python train.py --num_key_value_heads=1 --vocab_size=3176 --norm_eps=1e-06 --positions="rope" --rope_theta=10000.0 --bias="none" --tie_word_embeddings=false --train_tokens=706500000
Each number is 500 + 25 x the weight over its row's rms, rounded and kept within 0 to 999. Layers, rows and columns count from 0. Numbers have three digits each. The size before them is the row's rms in percent of the matrix's.

# layer 6 MLP gate, 576x224, rms 0.286, rows 44-125, columns 0-55
099:526463504462482478488509504490504516533549493498519520498473506516519466509465511482499487510539514466491483503501467492474514462481485479482522472559491437521522485498
102:479530516556499523472520508520483442491534514530511486533532524514522514509501524469499522497535515518497480458499512477486523544556469483518475507503479496471525508511
101:513484509458460485508495447475499473468481504447463479478517462496547487495485472492555508528461509463488477503467504486539505511499501477474518469495480509425487465490
108:516514510496511481486453446494514505571486550480475502503472444466495469503513522477482539497511507497521482480515481513475486537499523497515513475531473492540512508453
100:471510501512470493503485462535502446531439484513501495498494522500518474513498464455495505512477512480463494511537478487499443479515496449513461475482490545476534484511
101:560468468537494496491456530517483532488515506482506484506478478515443534503550505461541506533460515502481473495439480516510478523492472524527496491563512528508478526533
099:501515532511517453530514531531528511540460509466497479496495539513481489491467510485521504548479492462503483489551467489517512549518519505551557488477466486493470539499
099:480484523503478473519526484519560489512507540458514498528510507535521509510477532493504479508508528467531530519496486504511514547505511551508522551510522510506453504476
109:544503499498485461490481514532522509508480516486487493507478482499554495483538496504512535491526488492486465504471510511519496527460493503537530488435544513491488540493
107:509479480502466498555465511492527462491528540490464490477438509514503480474505476505500540546515513544496551489508481478531447483513515492478452537527469470499501487508
096:515473532430545478481492525502498486495517496510474506473489491507541456525490476525492474534515512534492562510526502489484484480495515520548511472495507508487511496480
096:473506487460511504484507504507468492491497509525516480502490524474457515489511484449497490461476478524514509497522545543538481473534529455510448508458496460518485492512
102:506485494458556529485449520543512489525514538529481497494546489502493500535507532520533553541482466468515480494504482510499477539474541544501538492521529505508492528511
104:509512547505495487478510502511519509475538501430524481493530523519493523533502489485529503547535505462478501500501467456526486518451520510521516480491513484518514514504
093:480453485547492489527516500539502504471563525553514494466492487525526495525477531507462506515510483484520502505476509478493465488493486537546484469471523499524513524472
102:533502500492482486477479485485545501486467495488491500505499523493454520476541472451500524511485529542487534458492505482452586549422528506487490464471527511527501497492
095:480499495514497456451524487475474537507481470499504518490513484475497530555525521486474514504508492488520524484504522523515537528479490471476493542498518518531534499524
099:478502513482511503481499506495475507510565509490490534505456439517506502468471527524521486501559510505551493539492478501477445529517499502537473489491562559529518484456
096:490465541495565485501546475560487547490516491514492477486530470491454508455529467485529522524456476488508441492510541521514446461517481489493472509569459484481479492472
100:435485518446474481526512457516478495500510507470481471510520512505534484466497501547480459478516516478556510505493542520496520479466534474421514484473478545461518530486
095:509490498511489513464549450486518511499507476486509481490510495467494493521519447484476511498536528467514505460488552516518522473490504483470547528417522505535484462489
105:500535551482550488409480493508518483500502479537483466461486513499555486525511503476480521467523472518489507464518468507554510468509496503498487513492494513491468495483
093:492523553500494493505485494490467509504501513510521476499491487468539515494466509516522509463530560483502523512493526447535480526493485480531491517481510489446481498538
099:454487499508485505488493536475468503500559538498499519442493493543528560494463551517541530476552508491520520529473509520486492477485494514547514495460521523463517510500
100:472494472479519530506511459490486510465496509555479459477475493509514489489510480489507473492489487547532503528511522546470544522484513520497538468491503476474467495487
099:529519528483500497447480463512482504477513516501520509469512488538541492483500506528517463509505484491473493519521505519537503534503499479487478525462496533496445513513
095:483482526500494461509543476549497531542509476484460480510522499420555522496491477557503474483476533436531476517487516507486504474495465482471519542522529512532491531466
095:512466521531526515526476488522525528497508481478458540442485481534504495470528470467504486491504480518569497456478498467466513476485505491492483487509485447491492512517
105:456492454492484534490521497538486492530510450439510507483468466525534513510495528456489536544496493497470492496470482470460516511492495507511525498497513535495486537447
102:535465511501504473511488477462493520429514469474463519539505501508470503527532492509483489493551485517467537514467530485479493498501466523503476495527524510514550497531
099:495509523450458541511502483498547482531473488513497498489482500489517511460521518482482497491505526463521501485502483455514549473498495485472503471456476500498487495588
097:512448550505458495522511516497498535493514487513475481464524513498494501497501530480525468515448523512422490531518505499483502489486559509462548529510518522474492540496
106:488511461487479492556473497452477534470509508493529513466430511472483461513513525527472490512520516515518497468544508492511507478468510470504524544528518490519519502524
092:559486533512473479489492519486476533516508487436476562509451480479489529493519525540420508466445504504460498569522475545514491450532508453532490501492487504476463497540
099:515463476502516472475487504534514488516496485504490511501481531557486446511512487521518505509439486521527467472494465506530556539548520519500488558490515494532491513508
092:492476472523486452542514495496449494529508515525469515568513499486502497507506485492459504535510488460483484476554487510527475542501556501527486482511500456492513475529
105:469494482484488504511501487478501431511540495475492485521465471510474510530501545499506508491509455536544497475476519541544525521446470474496505497465524447483517478503
098:494514486495474473535532511504540490550446494530477500513489470472529495538493523539492500564462513542498500516493489498493507476455460525515524493492523492521516498513
098:520532506508495473488485486541464514471525523536520510470511515517545506483509548438502513521527492478511489524483475508509511478454486532522490477513487508482532478513
098:483510473451497468492555476486492442517500511544500507489517481459469469504462499441523484497470490511514509501490558492498486470532521477529493504517516534523488465525
105:512500483474514540474520493485515497491498501529467483486483463478509477557533498499458507455521521527527516484491502500513478526482501491532457504531515492488434482526
097:472492477517448505473489515468525547458522483518487466498487523493485496520485504557503500514445498497505493458515487521536512454575450537522486500559483510514510528497
100:551491493499509491450510490482466458525449524517485505469490515474520493514511458484548453492516503497487478514508535520483529495498556512511508463457467564487506514520
104:485551531537462514463473487477515547539498503520509523432503516476512517518499514511546505483499512504534463504474525468503444485495501540514527495469532528485536499499
093:516529492474495486462534543478532509486505510532534503495518526498536470513500484510502470507516422483468435461527516515490503531502507499512558474513489496512458487478
104:499473528483476468506543482517520487496524520458523514507500480517503468512559516499536457512484476497466500476536446473510534512494465531490493533494508475453460480544
107:446433532501485504506479500482461497470456474497459513494529513526490537486500486495514487534503540497509478497542511494469516513503535529502488491438492478544498514475
108:531490490471503460517505466498505515500507480542474526525483501507516495495485453520531528538481522522480511525493480460537478527475510493504486516507462572449499487468
105:545462465512495470478539475531466469507488474501503533498483472507487487438474523473541513503496507503516503480518533553516472527518500492489509503479456484483532516490
102:510468493544522522487488486538499502485529536512481496465498485478483462473523460550506533485495475444486443508516471502481484495521511487507524534497523522490538542479
098:513501516476518494506512498476444498469454547481509435503522487520542474522499508472487471492470501472536476516523466550526476494492527525503506548507481511485543479528
101:552510515498499468494507513531435496505493516522473528483471474459511515498497503529515477500473509484514444501490506550465503472493486522515465563542487516486535519480
099:481447448493513514487550492528505492488447504473487531496505503517529456521495525526479491460484482508486485494485493486461530518526470468453511512504519497499514495461
105:522475502515469487522523512512510548520455526479463483515503532536526491511481500508500425519532477503508472482470501498494497435525471503451484527517521508496513469493
101:485495490512499470466513526521530481474482506512495515527484472483531489536484488482504476481518502494495575441515443532464521521532496546522485530543511523495496528481
089:479512516490478495525496507480493525479519527508474494492502484482533456492499482534526471501500548443493428490501524495490508466496492480482565481462479500474525492470
092:528488523508516506532520510511503495491527468492487515486499477469509505510487470485483476493492487478459521489505544503493453530544469508511514519536485511477528542489
102:483496506484477509491505486564506504505499449507474478534500523465523489468489484466503488497511479457555463479504501488485514472503481522512517529506480526553534496497
106:523500459508492471524498487537471498519509507530531539433451501506544513473497511508540521533508502507499514525483470489522501495504490528509540518516521508470483503529
097:483486473483496471527512505513514494493525483469510447525477496493526471504472538508541514524478524519475545474456509544477501515537457503475565529520494533513506517512
098:497503481504504487491489541506479511454487546496451484455499450495506484525524497496511533545489484514463520481528508514543509538479502434467499543510531513532493491517
095:513520537533495511507465471530491482504458511511496468487447518553485468520518556534535505474501517473490509519462465497454494540483523472530470544514471517521505509465
091:486520499522530470497518523480484528524521489437525459515503478509489484476482535513489460490548501489479457493493516492503477466513511519477527480496505471499522483464
097:459552494505519501491475490503504493497519512525515505493518485537544506492496509476489521499490494512466494493496514479524523480462456540453510522532497514520497555507
099:530512498487513463526451465527469499493521510509489528488508471541527488527474504531499490495470478503515455521524519460562533496497493501527496514529508491457500488499
097:446507447513500471512510498460444519500501514519548513492528510518472518475459494493512528500496480524495479469492509525453514527493498459481508499506465506435515524497
103:494471507517518461506557434503462514517520493467506486541456500480487510488530552471497526511504491506477506515560486505485504531491476509495507518453545485518474516474
103:516479532486522505520490494479554485500453509522493483502510504532501492493520500481498520444491502513487483492519473477515473469548531476533495527495520469488452495519
106:551519486525475549540502501490490477505500499511493476516473466487523512470500510508468541516538509471470496526518553498484459511522487531474505506524558465555512458465
108:532513455476476496536526489505491496492524494524480497487463487482496504493482526498511488504477535523487510487486496553555471501479508504494542511487511473474500506448
107:501493456523478538492526471477521505513504527518492486505529469539569503493488503506548451517503476472540473490493504496504453541504502466436501517449479501530502521509
115:494549498516518503497522517508474537497508543513499489497468472480504518522514464527499500485503509515511414460447460474499516518492496511451485451530478493481520519525
107:557461494517489475480458510520471510537483528499465487463493490494505506551477505462526517459464535497513510520518506497509497545480487493515558519503496514449437500496
100:506510464511517513497525521515490442519516515522441487544485500491489534500473564492464528480503512492510507456508433502496498477513474538525478513473480453471477502506
105:500484492497465472509516512500524466496492525494526476503488509455512464487491523450488536500472502478536496509480486535524467532529486482520501536528501498467532479485
101:474522491480485501493483480505481505542482479496518486492517482472506491540494497498520476562502577516463481466524497494510471509513505469477503481531475491479508475486
098:510488458486514476515526454449506521493521517501477493452460486513520518523484455471483495508498552488440471500521462506566468502529512504485524497495519463505492497513
103:477479523505512478454523546530453526507515523506493536502492462484522495504541488477486474537498502501504502458528454475541492542506474531499479489494478474485485549526
091:471459492464502494510536484525530486469463526496479500481543536528502489510491541528491488524515524540480469530514510515492467519448473519477503502501542482477518508489
097:461483494498505493516458518531561483521469468531499479505522470482478502502531502491515501521507510480515482493489501527494569472516522500496485474536417459535472521496
100:459546508481501481503497483488540521495475501532512463525497546465465499490524486471488514541527504511446502455515547494524488519520480513546508524510504494485534479485
097:499524533477502528487468523530526435473504475474462521499524468489522464450472481512521495524504538543560477516493483450467490536515521475519535530512487498487490519525
# layer 6 MLP up, 576x224, rms 0.304, rows 44-124, columns 0-55
098:502506519474546463487459518500505472477476514537491492521553513501553509503544515495499468465491502514476490507518498493489501513497532520505494497507479487531549505541
096:486472496460536486467501504547508462505505535474507537540480543493511486487518496525465553511530510533500461515535514484457478495496503420510473484481507501507518499513
105:492495504508460493498571503536570511500475505525488509493482489521502512485518489461453497490468490475514490512520502531487469541470468502488540513532517481500511495493
103:518535468499534532485498492531528471496526470496516530480453489493433511473478506515461503506502506497496498549515459502477519473501480520555494515509493545510482513510
093:467491521513526509505512526514505447460509452458517487529526510501451498456498510499512510476514528491535518489528539564536497479480517514496528485514450520527490515508
101:490494528485477511461502506551502521480496490467475449494479479505531534492487496485471479504519469471511507542530474520537480524489497489490501558529542518477510505457
100:512500512463506524489482483504524482471557485468489493485527496520488505496531487494515528500511475493530484506491511469496493546518508471480548499517482467512489501507
102:483510490495536462517483500487525522487527492488505476511472503489504539477531483488542485513512496477471499494498492511514506448530469570490520504486497510534527536485
110:487473530501484522494502499495524501514542473515541511503519546457504534531496482485513477504487515507468506506514471483459545507489505456489522492521493524486473492494
107:449510492449489523524517503495501533476506538484507476508464501440483520505538487507475507524521469478483554512510490513551516504492520505528466489461485516484517482478
100:540492495516520448472464498495548529465487530508516498487484532531496499490525510477507509498483494496490478493492530531490541486513501447522517518488487506484484469499
095:489483536537463464497516511518516497487506505469474533467479501546517513499511513491539504498520530487492485482509455502543539502477494511490532510522510495499510473507
105:511516493483513490513505464470526498489514540466490482497502486594508511480504467556501476537502503508491522496511460541465517535473417493479483507518494453472534487488
100:506502524519470482519501488478548512483503490528509501502503502529479493576494500522508512497426499538506495463508534507494470494446521485520468486515520499500507550496
097:505500482521511481489532452524493523546505488503502515490492473503545541486533493554516526514506478492461519478517513475501501518541472483518483477503517476465477502490
103:472519479494521498537503521508466504548484500503463463478494507535531469529517515576483488530531504530487477543490502471484460457515506518478482496522465517480473499503
109:500481469538490476474518501470483494500530534512498469458489513509474480451456469530548542504487516504526429524469501488496524501482491524504502462496494508494499480482
094:456494496500523506494551499506519521505515488491524511508486536479463504506538468495489503535508542449496514505487500505464502492487520493523483481469466474488516479460
095:499509547526500507532507526499490477537535516475533510524471514463513531483494481509482468512514490507467529506535449503488502514491477526520468480485454515463491491508
099:482465526534503535467484483519476535546503472491495454535491496486529497473485518529504497521517489542527476487517467433523483517494496485548496486486510452496488513454
094:508470464520436506452541471477513470503558511479493524525521538502488506489519508479500473491477519487496494521477496544514535513447506517522486541471462483505526488492
104:534502487502470515513517477496500487553476493435496547511528505489443488517512492455465510487508549501505538487505480502524457516485525479477481457508533498481478502534
097:527541489549533505505517567497507507487522479481504480512486522506477459475526515524485499514465472512518513501502511533523480496478467519466469488497465498542509518491
091:498501517497490487442544524497500488486499502481536516464497478485527537517512524447479490455521497456472467526560476489511496493496498510504467512497490503502532491486
097:526515537481483516504539474493468515494553450520516487528509538515522547501509518528478495473503515496527466521526527513484490464513489479543481450512537493488468503498
107:503535514503508459529482513501523520507495464494511530507510494496519483470537484527504519504534515499493545496542454438484474497494517458461558498527484492464507509509
100:504504503473535467511478506486538520520496504523501543551521518531519521478546573526477514548482531504495505537484506509488520459499481446500539483504480484524523486488
101:467493511486524472500493494512555506531479483500499502520456502559512459518512481509464523467535498507508484487528500541503514480500458529475489502453483489535451520488
101:524541491484486516506527499468468502492508468484486506476524484479519554498506546492482540510497474477485483478519488530510483480486479531525467514539484551460478529501
099:501525488470455522537454510457510482507493492545512492509505511481520546481510519493506465515527439515504518500538477475489487487567454511516487496452512467487513532504
108:514488535473519513481491494439526483571480530524514513506480494521516501469505501488490512521514594478517507494496522509531540512488520501471542500485489524513485519500
100:542493512479476442490505495509497481471452502499480479561470530497487499502501481482490492494538485514520440492478459489556482485525496482473534500534506500512475487445
099:529502553506452502505480509518483499489516483500522488483480513481493556535425559549479483460498508471523515510512509539515464490508492539482503504469515491514503478517
098:500526538553463485514488462498470474469499477460496498527543535494452507508488500532508542526493525473488461527492489513504523523537528484463503534501499469510499488498
102:527504452448512478466438516521484490530469525473522547491480486505462507528519499510485520491484492515511537493519488479529458496495515506497486502489534511500512518463
091:434497500545466507466529494480497497490459483499526497537491510513514532504480534495514485535452552499491494492505517510507469504500503524539510564519552508528517498541
110:550487472523492467510447533512455510488464513537502502535517506465535475498487467459524499505484472480463472489527503437478495509473556530507488551511486511521509486465
101:487512523492502484506470513497507479479500532457479454434516507479476529504504531497483505477466477495520469528489519533468484509478537497474504495495428539536496480477
096:542448499472485446454552528520505508490555463479498530496518493435507533484480532504504443534514498516473497460524467497511511518487474492489471488538504548508471498476
096:503492517490477504519522526518503498519556551481531519504487503492521509520515493509525496482500498439462516503503490526509501491539481474526506522469492503510486507491
102:495539541466471509482505503498505478481555469503498505542518530497517483522480462473479498463528528514500496541495498512517494488539481497468553546455468508558507476490
099:509474501510500514509431543500559551486513489504497517493489449481507509513499485525502510493481482483534467477502493514483515441525512514493516476541488507573557510500
089:494474520469467500483502538465475526462505449500501536496544525497539463496464508531478503478520495550464510523496510470470509446506505567517505472500529494513501520485
102:484519528483464502509492526496487520542461469501508516521495508477481411502521516491479492496483518477508518533530527504511529479535497471486493444518528521513457485537
088:521479505509524476523471467523520515496472493500477500489492538494471510491507491526482501502481527497507547561475507456534506461505466497507518518479517519497506496523
099:515481474501460502493494479478488516487517482509512486522519515481467481505450465515497533472499504558515481538436499474462465513493546490485495506512528477511545499477
100:503476525514508511491540520530460491505523521477502511522524492506510566498476504519504474532527511465485444508487486495505541506517475489510538478543480502511533464511
113:502518511519446470539535516500557511484525493532488483501489472497524529494491478513517520464488489502504508535501440504562522514470547492426512528500486544501500544445
099:494494508501495524498529512485496507481513511515523535482508546484536480529494471500465480475487498481447502521510525486501539460506498470480466508540514521540501487485
098:491460516507508487514501462455508514512514478506473487507480496528508490470431519505477507482512505497437470497519502576478520453490479491513488489509516527533500474478
097:495529478449498493485473525490511518524473511454466476480488511492493535513466516492504517480440527453513520462525486525523521498474481490451453521520501513462469492498
096:507480494521503515523530477503502492498454520466504471518505494515471504515482538511455505513514507472509511486531489524492496485529511498482479487448484503498549494491
100:526480524545513525487479517495487471460526507508471505481527504484457498525524507513464529471501476538483553523485548459526508488502499452518486447522520447507485513495
093:497506474467464501507447478520479452492496444506460515531545464466499487506569503474492488502488543523480501536509500486521503496524487524504494510536492512483482495487
100:483517489486511555501489497448470495485508524484484495510458534491460526481510517507488535472476505518501472517514470484431485530485525486484496505483467479501494484528
100:481480458507522518495524488506511472494526472495514494502474498498534500545519506484493504548539480554539500471463505507496494526479519487525463510520515465489478524462
097:483501531501484504488484473498479511547520499500479493517466489510509505492493480533497512532493484489480517512534493466526518481485529465496495495455497545498469472508
103:514483488507539480448529528499478521521483502464510505454486475468510491488465498522456526474529508505509478519486534497550483467502500491509492520470524539515502471460
100:503528549505484492524485497498489488482502518453469546500478450546480540483465495533488467534538498495525497521472534546525530520500489554508508495489504528456498500482
093:516470484526500498524487536521486524511531504539508493519512468521548458498535502515546512492497482515468502490527505518483487530501464473503494438471441490523478514512
092:485496524439502453513541527495490475463453563518500541495460567493472501519468480485557551471500492506550491530502492508512526531469507482535484488514473497474512482504
105:520521570486506510526491504495491451492506505497512473534493494520497485541475512472514506497483499476510462505493476544505499509514435465512465507484496510523518494513
093:459518534482513500509530482498512487542538505518502484507478509526502497432455516508461510520562488510547527522533478531503448476538511487518512510539504500560539474448
100:538474492492520456573493505465489512520509516481483507512518501471517551454489453516494458463506475519502544487477524517470476464496469493511534483451491558444454467518
105:494472509505474482513475481524517497463523528509518526480495471494502505500520526501494501510521527454536507518496500538483531503508487550500469546488527515487539540525
093:496502494532494520547519519477501522501490497508483514467515473494508521542528532462488512514518564486512524499500480503452458510479511500526490502509468476520508484506
099:495494520490484497530496523497510487493510531508528529497504442537544517517517530481497518513503507499460504461462548496547490483524498490544500486479478450492521469482
101:497512517474514525550506524446499508515517476495512486519508484507478524539459500502545522486491475471473468511523463515526482524546569529464521493448501488537533506528
104:522529474501468495506478448471506478517529463520471502491518495511527532479508502529473553481489518553455522492517524469457457530516517498474518501507492476534520504490
103:480460483508557503515474536499472490581465500497523498522475488494481471508517449555487471454486515509497497504512472472465537527542489468505482509509487508476536503483
107:482511503542459563514514445493496483489534513485469530475516526517508488551505487472557487495476492479518482486519490546517509478478552527488508496517534473560494512494
098:534525519488463513457479529476500457480522456480498522483532479498503488454508525463494511509458468457483527486507480485499491502549450522535497531491521564506510488475
101:506490502512512520477523483478489515508513499508481470500510506496507486541495515484478502494492504492522492533486523492558490524449444486551494514494491476480486540552
103:540472527507517488532510456513503476499506500521458510508518475471471477535532490467514520502524550502508465506466459496504450511495525498502495515457484522474483493513
105:505477503505461523533522504491470482491496511524535533505487482486544482454524509545488511517481439500506504506501537497519457519503491507517497514547503514454412464482
099:518499563445482506472492484519479457534505493532539489470565526520536507507526488505501517512533533553481525518514459494506532470503493494494492516516502496472523514535
096:487515500510534437482518482440494535488546490500481448536470487474517512494457481516483466538508520487542498518524498508500483539538467482525488495481487509545502470499
102:495471535481465541574477528520513493506522527497469557442477480455493496506502511510496468516536524517464515460532455477553466492456477533526486521446481543537534506530
094:532521465507509515470495515525461488543516460504499548472498528483506513474506466477472526517523506487473494470490526518537564487490468550546512496529454498509510459493
101:532454529530496525468483530497503498520514493496506507491527463481523496525505500513492493512496473494483507464494502530533536516510527472457556486481454516474506491537
103:486483482435518503502498496494485548517516505471529457468534502494525528492578527417503552507488464501466498493544499480519469530517466521503467509498522480520535523477
# layer 6 MLP down (transposed), 576x224, rms 0.335, rows 44-124, columns 0-55
106:533471485523516507522465507501519509501488509533584478521551546489513518499489473514490515496502483494523531472523466526486498533495545526484500451493495487483480510479
098:507469524531508507452487502507514494486487482524503496536519469476491526508479519464516489508520485543528531462474503481494481508500485523472507496489510490490454509465
102:508512503514457521500529504517579512503508493512501513512486509512458492487535498452479515512523481525492523500491487490489519470515469536500487512535507497482450487463
099:485513483504505489482539519534526474476518519518497495515461441527487492483473529525466520470486482470489496506552515493495480488521516512490476510529513552514482535495
099:516495521540491503495469515477526494515542511492513521500526461477518501452479467495481488515531521523525518485506537490537506528479520509489529485517516488528535505493
104:534472499493473508470521518470493496537522518494504502492468472529503552508507494442519479522467492502495437470478493491521499515531500531519482546526546504517480495492
105:530510497482512469523494504525544514513528508501524543470507508509488463524515498504505465496467517478489492495513497520527529531498526508513499528551504509526496502507
103:501542506536537482525484528484507488503505485503501460450495514545500560483501467466504492519505544496452504495484447505497495504502506508506523498484503559479508530471
106:512489480503491478506485506481496498503484502498458475492524527508477498501516504461528467501468532480512535526540462531448518495529546465509514463495514508462509490492
105:455515448463529550571480481506496495515542500523509484506504539458473498510548503513519524507500488466512505522491498492546468506488559487536494504508477481496504461501
096:495494523472505467502512442527513520497488523533491552522490515499500505470517492535505467528523487538507502530492507494476549521474526495486492503465509471508551493508
094:489508482552529502514544494508506503528484485525526533479476508475475436460496519473520512470536524493521492476469487543529495550493517538494451491450504526517480478541
100:512483510477504467479462478466542473509504490491479500470488520496486484473527492524508503491493506523539521505510457484482459501518513502480499482466467467503509455488
099:502522530523488497571544482482508506459527511469507444505541519512541543488525481459538557545515464486494516486524550471490548523467505493491502496478523493512477493557
095:473501545505495492467493491461524525525495469490486503519453480478479521490485491511501512483512485506513515512471487491493533491515520469452504556546517490485508492462
098:474498516512501543492480539480475492507491516539517497448462529519565533548475489526494500558522516509507455509508473531546496445509505529445503499474493488450515514528
100:504513456486454478480508507496499446506526483482526466452475527468474476508441488496512552496501514571485491489502488505509516468528486530464514474484463492533522512505
100:456500549497520476476511482479529512489475470467511520476503510439498505488508480510499526530510537474487526504504545500495508513504473545480498496529531503509468532468
100:547496479509487530456492480463542497495509489508533495495528478495525516522515498449548496525512517538558493497516449483471535523512470511510528479476527484497500502500
102:466458445453485527501491476516510538481532485472489485477467534511493497503508536529495464523503494481459521492519535495506522465509551509521489509496498547503475468464
095:472464509473471475567464488520517473464534516472500518509485513482506503517496468474511459474487491500486508519531479551514535473495489509530449538516510501537526466524
106:509477485471466506532514447496467473491531477537514498510496480487468539485473488434505491535447533500479533511514509494505479505499473486453492514486516458418489493517
098:490504482529483470496502521498484502522448507493477510496473483477474501471468501479476507522529494485451467428493513519475502471483488489499521509479462521506463508487
097:528520478515507455502514520554523470497532478490516515509509479462466492544499471472439510488496510487493454487473502453508494518529512524484523513517532535535507522516
095:515479499528498516485536458469530501540495428544483506491520523553535497471516480531523496531493521519466498443501519520493484513472531501496443513498539485530499473495
101:494494493539511444518467497493501499516508496524550538458484534491515530460548492514526501500481495482529515493493492508489484496467516461512451491490523524494500531497
097:506530497539507489473487551503502509457496539489486485511550528510485491517494459482490491507522472526494539499531478524501508550497503542512499494459534534500480448513
101:462510537495458493463532517483480514512494455537478504493470538480533517491502504521535518536501487482459488498511453503502534495556490495518501494486476502533493519523
106:478499494520505517455517513510457520469492520466498520482477500507542535453519508498528498519471493545482492538504523513493537519488483544491457511514518512491481504469
099:474486463515507523525472545471514503512533474490483547445508517496493483491482494540520502510494501507501502435515463485511548455513462527502471514494490502476490495474
103:485514467462522541531505483517526506568522534519481538533527468560531455497508504524521503521488521527469502528523496524555491523528484458453516485506519505483527531478
100:503495565532483472493446501493506541495498519524506490488512497462510527529497542467486513508475505485521469496466532488541458470502477499486499527499557495501471506523
101:523478533497509512457507502490532473500491531525487459501443494461534523548490513510470529529482466512492541502518495530470447515518513483517529479456502482493515510446
094:488506473479497529497452503503495495519503561468497489493502467503526466473517515495450486511509522531480535456495470475511494431473497488530488478457453507473507512447
101:550488464525549491464508485500533473502521502493474512489540496497504501538568534502515534508476491467476523479516500523462473493497521538476552455471483455544540532472
089:481489517492466477483459478538491502512494522511541501535503512534517541485483488471506463499459549506486508496499539516509514513527520496524474521530483560483521466564
110:529512455485492456509475465506459534480485493554515471533479489516539498551481498487486497545527455507463472523504492471461479534509504476500521501514499563510517500472
105:495470514499462521505445478494502503549521534476481490460486530481477477525486473507464493473497525504480503508430448538513493483556528470482435538528525540520486506555
101:483512501519525532472475483514478503468486493496537515487524545525568521515518510492476492534526535463523481516461525522490502511476469519556474536520495533524539490514
098:507505528473495496480442496512515514475536476512512512521531497518481513490501517448487542474528487471499505495488484501460475528515472514470496485467524479530481520560
102:501516510508486490447553455513461529526503480527501487516548486460490527496539508507460502466521498436518489487495513507504489552521481495510516467524520498507490479534
100:513495467530521510530481503465500493536458484521530540527530516470474488475510491482484538472508486557497498471518505483515519463489533481528458485485505498506511487517
097:482475496492490524536481536499496544498549506533449516457497417527508461545495548506501537515507526558462484501511535492499521504557458521504504520532517478517471463496
098:493466511498507520525493487450475460481450521538490479529466507502503495500535503469452501494491533521488486491483506533522538486519487447469509504500542487514496488488
090:490474481469502468492509530473500488503471488488497534474510486527509499527510528511519472464502481499532462458531483534487514523482521528511507490508476517503454515505
101:517439523510519487484591494510449532540481508516470514479492526494469506517478502494506496514464512513499455524472475546533458542511544504457526472487497479521533499501
100:494460515512501513553498481505460499494497524460496498516517489527498536518513500492519484485498496486520504521476488506499494532505518474513501488510510517448523491540
111:516517514494470519498499521523516465490504492509470567501506509493541500505514524510503497508498494511481537473498498503521502514495562481482501526512491513516522510436
101:461499509523484538504537515492514544511524491520505519487447475517545539554540475498481525493514500523497491523494495529465482504532476527493518499511489517507529513483
099:483522542466493495491517488505478507473475521493542506489471508447510519502487494488445511510544494501544526505521510516482518473506490492488490498532451541508515472537
097:506473499489515490516470482540513548483495544529511446509510531515500488519509491540490480506535480475490476480529480510532482489517517503509513467516509457494515469512
101:504515557457483525538508500487478496474481537489442485459479523478478500489499485516470488495510498538521529519506441436481490468495485483517465468465480517508470500514
099:536502480506543467510523537483499476501484506517514529515489489429476521450492531490477530496529535522495512519506530489541501509483493482507507488530471523504520507517
093:506481443444533494476512478495485483488578484557523494474475484491516478476528498469522510529495506508497511531518521481502502538534497532495533468477501487429491515553
098:475483479479478538480513514510495517496543497498466481486483519480487467498521526512485504488493490490467481484484495457477477485464519482480522489481467504467487492508
101:508535512513490464470476470489483531459489489488490502498523539538543502505496496557483483550485509412509468517515521483474523427507471475522552485512452526505550495507
099:455531502492500539489477515459483498477506485475461500504520462490550477502500526551502481516513503472486468505489503500481505432437498510513496521512510533473531485481
104:456469481494527523485512501477496507509519520526482507512472499483463465457519509505525526488472528471507452499522507510533480531503496534503471510487517547489515488489
098:544508468475489475540487471518480527494494524508492544445492483510527496476499511539475520528500490452528459527487557506499509499512479506542494500525512549514508544483
091:501527496524527484501518468510520473530507507440501505545509469493544534478483521518510519509502498487499503490476500470475511462507473482457474506521530543508517546500
095:473460501493521506514558489511504493466548467524522514449519492485507486502481482466518547525464500483527496506495495507523526553473486482485528515504512517511523514527
103:491540521491544491495508477458494464490497507511517500492516506500487462464483541514506521482498478492505503514488535521514521503473446557486527508491511511551514457507
090:514524480523485485526499487542471474492500502460524515511506471484540493460545521511484515481575513527483486485505519505510431484545487527502477541483487536530518504495
100:506512476490524475486439506537508520509471510526503492541518515537485540506480483494473489478465463469495497517468461498497556525510501493528506489480492480488503501489
107:451489516471465490483509509505522504452497515543518494476493481495509518543486498494496534497471507534539488460462493526504504515496469497509504533518526522515485508489
098:481495522497517493427504468484513501510500502527516503505524478476507473504489504519544496461550516496518503511488489469471443447486494489487511512515505480517478551476
101:504459539526528527488479514470521491473518494529538500510498460524492499518496502429536495501462564469527529540517512499478487525481502530531521500480457518503466495523
096:510453518439504501522499460505480511529489488524521486454496472527495540498463494509527527481494515515535480555488501503510526430505493531472525494535484516531444470548
108:497478477496430527501508468494527500491483494497509519509474496521519494442480540468486474534505494480486477525549490528512469459481522487480453485484492477512504488522
103:463490506508521436555489509509498462508523513485528495481475461517487540527497503481496477476531506548529473526535523469459520521534479490493492479498540518479514531508
103:491488496544490536504542457508481508522527479453538528522476547493538476504490555518565497512484496421476525490500579503494513528507558493509515550507521525494465497502
108:494494471483460453471482478494503479506523454530478457473523470489515487524513541446500542525515459528457503504535522512456494511536473527511494542452510499501509492495
099:549532481526500493498531474484514512501532517475477456530517479461483499504515561478520490483435523523513497510477506484546525458480513531485462499494468486475482491527
102:502484534477497499571524500527503499560475544471502490519511465466498504472504479506532457508517533512510480540530503457479526471514478512517538466475440563506503498516
104:487500504501515504473465521464509477519520457507517533557488510514447529502526547477545494494504480480515536465518519500595479516482480520505520504514472538478494491499
097:530471523509523497516469466553500478483461498516565472531571523484493474490488468520505485507469546523476494491480527503486533439485488499501490506495506526465479518477
098:479469488543566503478528536495479515454512503475527476499461487532512509495484518508467433460468546497476478495523509503524495482481504491506507512462516497485493562458
104:480485546507508514518501507498500478518490520460530497526441487487442498490475502516507513456504529507510457495471481527524503525502520505469518498471470519533519492513
098:527520507503482514479458490476498520495549442554476484446480480470510542466518504512527496502508485509503559479489521503507477539484494497537477476434498498532563519532
099:499547548509505514482494506493484521513498463524539548499539535487525449507526489494504464482457484500554459463442510518495529518505499507486502513536521485490519487519
097:495505487486544530477475482495490540478488492507486516508495515467494510526526485488470503509488518538474505508507498531531506494496526496480478507506500445505511478485